config.toml
n_layer = 8
d_model = 64
n_head = 2
n_kv_head = 2
head_dim = 32
d_mlp = 192
vocab_size = 2617
activation = "gelu"
norm = "layernorm"
norm_place = "pre"
norm_eps = 1e-05
positions = "learned"
qk_norm = false
attn_scale = 0.177
bias = "none"
tie_embeddings = true
parallel_block = false
init = "normal"
init_std_qkv = 0.0563
init_std_o = 0.0
init_std_up = 0.0563
init_std_down = 0.0
optimizer = "muon_variant"
lr = 0.00775
weight_decay = 0.02
lr_head = 0.0106
grad_clip = 1.0
warmup_steps = 200
schedule = "wsd"
decay_fraction = 1.0
decay_shape = "linear"
final_lr_fraction = 0.0
batch_tokens = [8192, 16384, 24576]
seq_len = 512
doc_mask = true
train_tokens = 93060000
steps = 5986
dataset = "wikipedia_en"
Each number is 200 + 20 x the weight over its row's rms, rounded and kept within 0 to 999. Layers, rows and columns count from 0. The size before them is the row's rms in percent of the matrix's.

# layer 5 attention output, 64x64, rms 0.105, rows 0-63, columns 0-63
090,199,210,200,195,192,220,151,230,169,167,215,204,208,192,200,192,207,222,234,199,212,184,202,207,223,182,209,219,162,185,218,199,186,198,231,211,209,151,197,240,195,201,178,149,188,206,217,185,199,186,208,196,177,220,189,191,186,219,187,201,210,226,203,160
099,181,186,190,201,181,196,200,216,198,179,164,170,195,229,202,179,173,237,206,206,168,202,183,200,164,233,184,223,202,230,214,201,187,181,190,201,229,181,199,186,198,175,193,204,236,216,192,200,190,210,201,194,163,202,151,225,223,188,231,223,169,181,192,214
092,221,183,170,213,192,172,201,221,195,222,213,228,199,169,201,205,212,214,175,189,169,221,202,192,222,201,217,184,181,188,234,226,153,237,190,178,192,192,204,236,170,205,190,184,214,197,183,197,194,207,193,205,223,203,220,231,211,157,179,191,174,231,195,223
099,209,204,193,195,219,188,235,169,188,196,177,224,173,216,204,201,194,210,217,202,207,229,195,194,207,204,183,194,203,222,171,217,203,206,145,169,202,182,228,222,190,209,228,225,210,189,182,210,164,195,167,170,196,254,211,179,223,182,224,220,196,187,189,219
095,165,181,226,183,207,184,220,177,222,155,219,190,209,192,220,188,237,228,208,225,180,195,216,214,197,212,206,156,184,211,186,170,219,229,214,178,210,193,170,198,221,199,213,192,161,178,224,213,191,169,208,222,203,227,188,188,198,203,207,191,207,170,186,174
098,222,196,211,203,199,205,199,214,169,233,195,225,211,197,205,205,185,184,167,162,180,221,167,178,182,210,204,170,209,197,230,207,193,225,224,242,199,179,185,217,213,199,229,200,207,188,214,161,178,231,217,147,241,218,215,198,208,202,204,212,203,209,190,198
098,195,214,188,217,207,205,211,187,205,215,172,199,191,193,183,212,201,173,211,182,146,208,198,202,200,229,183,165,182,192,216,220,258,202,184,195,202,219,199,228,207,179,207,206,153,169,184,207,197,186,198,184,208,216,236,214,213,176,217,214,147,195,202,211
099,205,176,192,186,204,169,178,201,220,194,205,195,213,211,196,204,228,216,190,211,167,135,213,183,182,216,231,227,210,201,200,196,190,197,200,155,184,211,190,178,198,191,187,178,214,226,188,170,182,228,222,202,215,176,230,200,220,195,170,170,192,197,159,208
086,191,204,213,203,231,204,213,203,214,217,186,203,183,219,177,192,179,196,203,186,200,200,183,214,191,209,189,208,190,200,187,220,217,231,216,238,217,216,187,172,206,165,208,214,216,182,209,189,194,171,252,192,206,211,217,229,240,199,188,260,230,179,219,236
109,183,221,192,221,170,222,213,173,226,213,191,190,209,183,167,187,188,175,185,218,245,210,209,182,225,168,220,239,201,198,212,180,195,168,212,233,217,204,212,206,198,209,190,224,201,205,216,238,201,196,206,245,192,159,217,196,192,189,210,176,209,204,166,186
127,216,222,218,201,191,215,188,209,227,169,232,179,224,183,192,206,170,214,204,234,201,191,195,201,212,175,172,178,158,213,179,175,190,201,195,228,230,209,225,217,181,198,197,190,203,196,214,207,204,202,139,205,188,187,187,175,238,238,205,194,200,223,202,180
089,180,202,229,200,201,189,201,190,215,194,200,189,201,192,205,241,251,206,191,237,212,158,187,193,208,189,193,212,198,202,182,185,185,176,198,196,173,260,176,198,208,202,206,230,223,215,190,231,224,188,186,216,193,215,221,206,190,196,190,150,189,170,226,201
086,164,201,175,189,217,210,202,191,225,195,174,182,166,213,194,187,186,176,196,197,209,206,190,230,222,162,189,223,216,223,163,183,203,184,178,207,188,159,176,190,224,222,171,229,214,215,210,180,231,216,215,201,216,218,189,211,164,183,206,216,211,177,177,226
108,223,202,186,199,180,187,243,202,212,228,225,194,184,168,199,212,237,214,189,202,186,174,192,182,192,169,234,204,217,230,177,190,197,168,195,180,171,219,183,210,189,215,195,166,165,213,183,210,193,250,173,214,193,223,203,214,189,226,182,219,204,207,201,211
121,209,205,187,174,203,195,192,189,168,161,191,177,239,198,214,227,157,227,224,202,184,198,218,216,176,212,217,187,200,195,181,198,206,225,174,189,167,181,184,198,202,198,184,203,197,202,233,216,205,177,169,185,166,220,165,213,210,207,211,190,163,177,230,225
112,228,168,184,151,233,198,199,205,208,176,226,173,224,184,187,215,179,215,217,200,196,191,216,215,177,198,213,189,193,197,220,221,212,221,203,196,195,226,189,201,170,226,202,177,162,185,206,184,232,211,235,221,170,185,225,181,190,185,216,207,225,187,193,241
089,176,187,218,203,202,196,186,202,188,217,181,190,188,233,195,176,178,197,208,176,208,210,212,211,226,203,190,243,179,158,205,189,203,177,176,198,215,167,209,215,196,188,199,193,189,150,223,172,201,204,207,210,203,182,180,233,223,234,186,155,229,217,234,200
092,177,205,193,166,208,197,212,169,214,184,225,173,191,210,181,193,211,188,221,188,209,238,212,199,194,212,204,204,191,214,192,235,190,157,200,149,226,221,222,155,161,232,191,208,219,196,203,225,211,193,202,228,193,162,212,212,213,193,217,227,193,200,210,200
089,192,229,180,186,205,183,184,189,214,203,209,181,234,181,193,180,187,213,203,204,181,194,250,184,203,195,173,224,159,206,167,219,193,220,171,190,228,200,234,212,203,221,173,190,188,205,175,241,211,191,201,199,163,174,209,220,214,180,175,194,166,208,186,209
124,174,200,175,226,222,194,206,187,192,212,150,211,187,225,203,205,198,206,201,179,214,225,213,165,207,180,213,205,205,187,174,199,190,222,158,209,168,175,226,188,241,178,198,206,224,217,183,234,180,212,204,220,198,212,177,210,163,231,168,190,198,222,207,197
104,226,181,212,212,189,195,196,198,159,244,198,235,205,163,218,202,195,182,193,211,207,200,215,160,227,216,221,183,186,196,233,226,143,222,211,202,225,190,210,232,238,225,179,184,196,210,182,208,186,199,218,182,205,210,215,198,205,211,194,216,186,214,192,179
100,234,182,182,196,213,210,211,212,240,206,221,235,172,194,184,224,219,174,193,224,170,207,214,185,210,192,196,191,214,226,199,223,188,200,196,203,194,222,223,211,210,202,194,205,179,203,208,151,233,199,209,169,205,219,230,219,143,204,177,216,167,203,211,205
107,204,165,205,227,193,178,186,197,214,167,197,167,206,211,176,181,199,174,177,221,193,188,216,212,234,207,217,186,146,219,201,203,205,193,208,212,179,228,199,156,202,229,169,216,170,209,193,174,188,217,248,214,203,206,212,229,203,205,207,194,187,213,179,204
109,214,191,201,175,184,184,215,227,239,218,206,233,167,199,192,202,237,181,208,229,223,192,202,200,229,195,160,165,219,175,205,235,191,208,199,189,187,236,224,197,195,165,185,194,177,208,180,195,189,184,194,196,228,172,216,200,228,198,201,192,210,203,211,159
085,180,210,228,208,209,186,204,190,236,186,183,202,223,192,162,187,198,193,202,191,190,236,183,201,212,224,223,212,202,213,200,146,189,187,218,204,158,192,161,195,200,201,197,236,213,226,207,207,226,208,237,218,208,197,215,199,204,205,174,231,196,207,228,246
086,202,186,198,228,201,210,195,191,188,227,199,202,191,200,213,204,187,208,180,209,234,187,196,197,230,198,223,164,196,196,221,207,195,215,217,197,191,233,207,165,221,224,224,195,196,186,245,220,142,192,174,216,159,196,198,220,180,152,212,184,213,227,193,200
098,165,201,229,225,183,187,197,206,194,199,212,202,214,221,173,174,203,207,201,176,194,163,175,160,219,195,192,244,206,247,181,184,225,192,225,238,189,192,206,183,173,163,187,187,195,200,189,218,201,203,161,188,207,183,190,201,209,222,179,205,190,206,176,176
086,186,213,161,192,209,218,184,214,181,244,171,234,241,211,188,181,198,188,173,188,205,189,191,207,190,211,231,191,206,195,202,201,184,213,204,190,192,195,243,167,204,218,201,189,199,240,173,188,201,170,224,225,207,173,181,207,194,173,189,237,235,213,205,199
073,187,219,186,184,215,185,204,188,189,159,194,206,189,207,232,191,241,204,194,201,224,170,187,195,224,217,205,237,188,191,195,225,187,190,216,145,197,221,176,208,211,216,176,185,217,222,155,176,222,207,160,200,188,222,229,211,182,193,199,211,226,198,209,186
105,172,178,211,220,200,199,218,222,156,213,184,200,203,219,226,181,184,215,168,205,209,183,195,197,191,207,208,208,193,180,206,198,232,213,204,180,200,201,208,194,217,199,153,198,215,163,186,208,236,167,172,203,164,204,193,227,216,196,211,158,216,233,174,229
102,173,216,226,207,212,225,161,201,175,186,238,180,214,212,224,205,199,191,176,217,203,206,201,211,199,196,218,216,202,207,176,183,181,191,198,227,210,195,184,208,203,220,172,190,241,175,222,233,199,164,201,212,245,198,168,199,211,237,198,183,174,190,207,238
081,189,180,192,211,199,178,223,190,189,212,208,254,202,215,209,172,181,172,209,184,192,167,164,169,208,205,210,225,157,205,186,171,178,192,209,181,159,197,187,212,169,183,225,171,207,218,223,216,212,181,188,183,183,185,180,208,210,187,182,170,202,211,181,187
104,181,162,199,225,176,196,222,225,189,183,191,229,179,198,172,227,207,214,201,192,185,192,203,204,160,220,200,179,212,165,189,174,219,209,180,220,211,196,179,251,185,199,197,203,205,201,208,206,213,212,191,221,228,173,179,204,169,201,229,231,239,230,203,195
106,198,170,229,187,210,199,169,179,171,212,215,204,195,176,219,207,194,192,188,170,167,218,192,213,191,196,191,190,225,157,224,201,183,207,221,157,195,221,197,213,159,170,212,194,170,186,215,173,180,192,205,176,222,226,207,183,181,164,201,215,222,213,215,219
115,224,242,207,224,211,234,221,191,192,208,163,205,205,217,212,201,153,202,206,189,222,227,209,205,155,208,211,204,186,204,208,206,211,256,245,204,188,203,203,186,201,195,203,224,229,193,179,208,169,202,212,179,169,200,187,199,176,222,164,202,201,195,199,204
095,230,213,206,170,192,219,214,217,164,213,233,200,176,165,192,236,207,219,180,234,190,155,166,217,187,207,198,174,216,201,219,227,210,195,225,221,191,220,205,201,212,207,195,207,176,182,218,189,191,221,198,204,215,171,212,198,178,192,245,223,195,216,176,192
093,205,184,215,184,181,225,189,188,204,165,174,191,190,207,210,211,208,195,187,192,192,236,160,243,176,237,202,193,217,190,172,203,209,203,189,213,185,185,163,175,196,183,167,188,217,198,216,203,205,174,219,212,221,189,186,194,210,184,247,219,209,213,252,213
081,192,215,177,216,147,182,170,213,215,186,162,220,209,181,208,189,203,169,205,177,188,194,187,206,217,192,187,207,209,195,236,194,190,163,186,187,176,180,152,181,226,198,196,200,220,196,181,196,190,215,198,158,207,185,220,160,204,189,197,208,217,230,198,174
099,207,188,207,205,216,198,170,192,229,151,200,171,210,189,190,178,194,199,224,187,194,213,206,217,194,223,171,171,171,225,190,189,198,168,188,215,227,204,176,186,196,229,255,195,202,216,187,201,221,190,168,173,189,189,172,208,208,175,186,235,179,195,227,192
100,241,221,208,181,202,191,213,202,191,208,231,210,150,212,185,202,186,204,195,196,244,204,191,230,204,205,196,183,226,202,186,209,189,189,221,214,173,189,177,192,187,210,262,163,201,215,205,200,196,221,193,211,198,186,250,192,186,188,229,178,181,224,213,197
122,215,204,154,234,174,164,237,166,224,231,178,184,201,219,186,192,193,214,198,237,202,219,215,189,233,179,181,173,224,198,203,231,176,191,184,184,203,173,210,191,206,181,198,208,176,219,182,194,182,212,184,189,226,182,198,201,206,196,179,203,233,205,224,217
106,202,220,213,197,209,222,215,206,212,236,204,194,221,162,195,206,194,203,198,200,186,184,202,133,202,183,228,254,232,219,179,196,189,207,168,217,173,167,206,198,186,172,207,191,185,202,203,209,195,231,187,197,183,199,193,179,187,200,167,241,198,208,210,212
101,222,220,203,202,200,236,160,209,210,185,210,215,224,239,191,193,217,203,193,217,208,183,193,212,209,191,186,227,181,168,204,205,231,168,202,189,163,210,246,213,191,191,180,186,228,217,183,162,218,154,225,189,219,189,186,177,181,204,191,189,187,191,223,197
096,212,246,196,228,175,191,244,221,173,211,200,191,229,186,192,205,205,204,215,231,208,216,215,198,202,165,188,207,202,215,208,220,188,209,205,197,242,168,214,198,252,192,186,209,188,203,232,192,220,172,170,188,169,170,206,203,195,203,183,211,209,183,225,175
072,191,181,228,206,193,207,189,202,182,184,233,174,214,156,226,186,191,203,194,198,209,192,203,219,207,203,179,209,182,185,175,186,227,213,232,207,228,206,185,213,206,207,217,211,233,191,176,184,275,203,169,206,180,190,222,189,222,207,196,184,236,212,201,223
103,205,256,211,192,177,227,204,211,205,196,203,178,178,184,222,166,202,221,238,232,214,230,198,215,187,191,181,208,211,223,192,187,196,226,216,202,223,187,208,169,159,205,228,226,204,223,208,216,177,174,182,223,197,176,171,184,214,194,193,197,184,175,177,196
087,197,205,196,228,205,219,191,182,178,245,207,192,216,176,183,169,202,207,212,196,202,170,186,213,193,180,187,197,214,195,217,190,196,149,202,183,196,214,191,218,204,203,250,166,191,210,182,204,174,199,221,231,186,188,190,159,173,180,180,191,232,157,212,206
102,209,232,200,186,221,209,206,220,200,195,191,164,227,203,210,195,164,236,180,222,204,231,205,197,185,168,188,190,198,194,201,187,211,202,207,220,207,169,197,223,234,200,202,207,181,182,192,212,212,219,197,189,149,187,201,187,215,197,202,140,188,160,219,233
108,203,192,216,219,176,230,177,191,194,227,209,213,215,183,188,211,209,204,180,227,225,188,216,216,214,204,198,207,201,223,227,197,188,192,226,200,244,235,238,214,220,222,184,225,228,195,224,224,187,207,163,180,234,185,179,160,209,230,186,213,194,201,174,199
088,201,197,195,187,187,178,199,204,213,181,192,210,159,242,187,215,245,200,213,206,198,221,221,188,219,194,174,206,238,190,202,182,205,190,209,206,216,191,207,208,188,170,238,214,221,231,196,198,166,185,196,230,250,239,188,212,186,187,182,189,197,160,203,211
089,206,202,188,192,181,246,193,208,206,205,193,174,220,206,182,200,233,199,213,184,181,186,216,225,203,181,203,193,199,206,217,185,248,164,212,206,202,211,211,204,203,218,195,224,165,182,185,242,209,206,239,216,204,243,215,230,210,192,184,205,215,150,227,196
108,198,199,188,197,237,200,215,205,196,209,216,219,155,207,223,227,196,185,230,176,212,211,223,216,203,232,187,198,235,212,209,254,189,207,203,221,213,212,190,193,154,200,197,209,184,157,171,190,174,217,210,188,223,204,207,205,185,244,221,184,202,195,191,219
127,181,194,203,200,197,205,177,204,170,158,183,190,209,208,229,171,162,215,158,163,213,204,204,240,188,193,211,204,197,165,213,188,205,216,221,198,225,180,217,198,209,169,184,200,207,216,181,198,216,230,185,210,193,243,174,212,205,189,237,186,177,201,218,179
102,223,197,206,199,211,186,204,212,171,202,175,186,203,203,197,195,217,226,194,207,210,231,200,208,165,201,218,173,196,184,175,184,241,252,195,178,201,182,210,200,203,224,244,252,181,190,208,216,220,237,224,219,194,201,192,220,223,219,186,209,225,185,213,185
104,191,228,220,192,194,199,199,203,207,170,191,209,189,206,212,243,233,199,225,190,185,197,173,217,183,186,190,239,196,179,203,167,201,194,197,192,219,164,176,209,183,195,183,217,197,200,206,228,190,211,240,207,207,253,194,159,221,245,169,197,195,209,201,192
112,217,194,217,198,217,190,189,198,201,235,221,194,152,211,214,216,228,183,211,191,253,237,194,212,200,189,199,168,214,226,205,196,192,176,220,213,190,217,199,169,215,236,206,232,219,209,194,199,182,199,213,177,217,202,219,212,149,220,226,181,213,196,217,188
111,195,187,212,187,223,173,223,183,212,176,202,253,186,233,183,194,229,178,230,185,206,220,181,192,213,210,215,210,223,185,196,210,164,211,177,198,178,186,193,200,188,182,227,194,219,207,203,181,214,185,219,204,215,193,238,188,224,202,221,222,199,214,169,145
104,205,160,217,167,216,193,175,214,174,218,199,224,214,173,251,210,177,217,199,200,204,190,212,183,166,237,228,177,199,171,199,208,169,212,170,204,202,205,218,207,193,210,186,183,216,201,196,191,212,207,180,219,218,186,198,182,234,166,239,202,202,185,223,181
101,195,184,192,216,189,184,206,201,251,192,213,192,218,236,179,242,197,175,196,219,183,186,211,203,207,205,215,174,225,217,187,200,221,179,204,219,218,179,167,231,199,241,214,209,172,245,209,176,168,186,220,224,208,207,194,182,196,181,212,202,170,202,178,203
097,166,203,213,191,169,202,192,194,189,215,210,242,227,185,201,203,224,189,185,167,230,186,165,167,205,190,219,205,201,189,230,182,203,210,209,199,189,242,184,168,178,204,204,179,199,194,212,159,236,179,192,214,208,222,198,190,154,217,210,195,231,195,187,188
102,211,196,202,190,192,185,191,198,240,190,197,211,189,161,193,190,173,153,215,200,174,215,202,204,181,175,186,183,173,190,225,191,215,197,184,179,184,252,206,208,229,158,204,193,168,184,201,172,227,211,216,164,205,195,193,172,195,215,216,194,207,224,178,176
091,193,204,186,195,228,214,225,183,217,194,202,173,160,219,187,186,201,160,236,176,190,192,205,175,225,210,173,184,215,236,192,203,247,188,166,237,193,209,209,199,222,195,205,175,207,191,242,223,197,175,203,187,213,216,186,216,198,224,230,195,205,212,180,194
092,208,189,160,211,193,193,217,202,219,191,221,165,220,192,210,209,218,210,218,186,190,199,198,208,183,218,177,259,202,210,199,202,194,164,212,176,219,221,193,164,174,191,178,220,220,177,213,191,201,213,195,186,148,187,226,207,236,180,187,208,163,191,193,185
105,202,202,187,189,221,214,163,217,171,239,214,196,196,213,245,190,191,193,175,177,206,159,218,182,190,225,194,216,209,185,203,213,237,207,183,217,219,192,209,226,232,210,216,170,223,182,201,185,195,216,210,178,192,193,183,217,189,178,190,165,203,175,151,197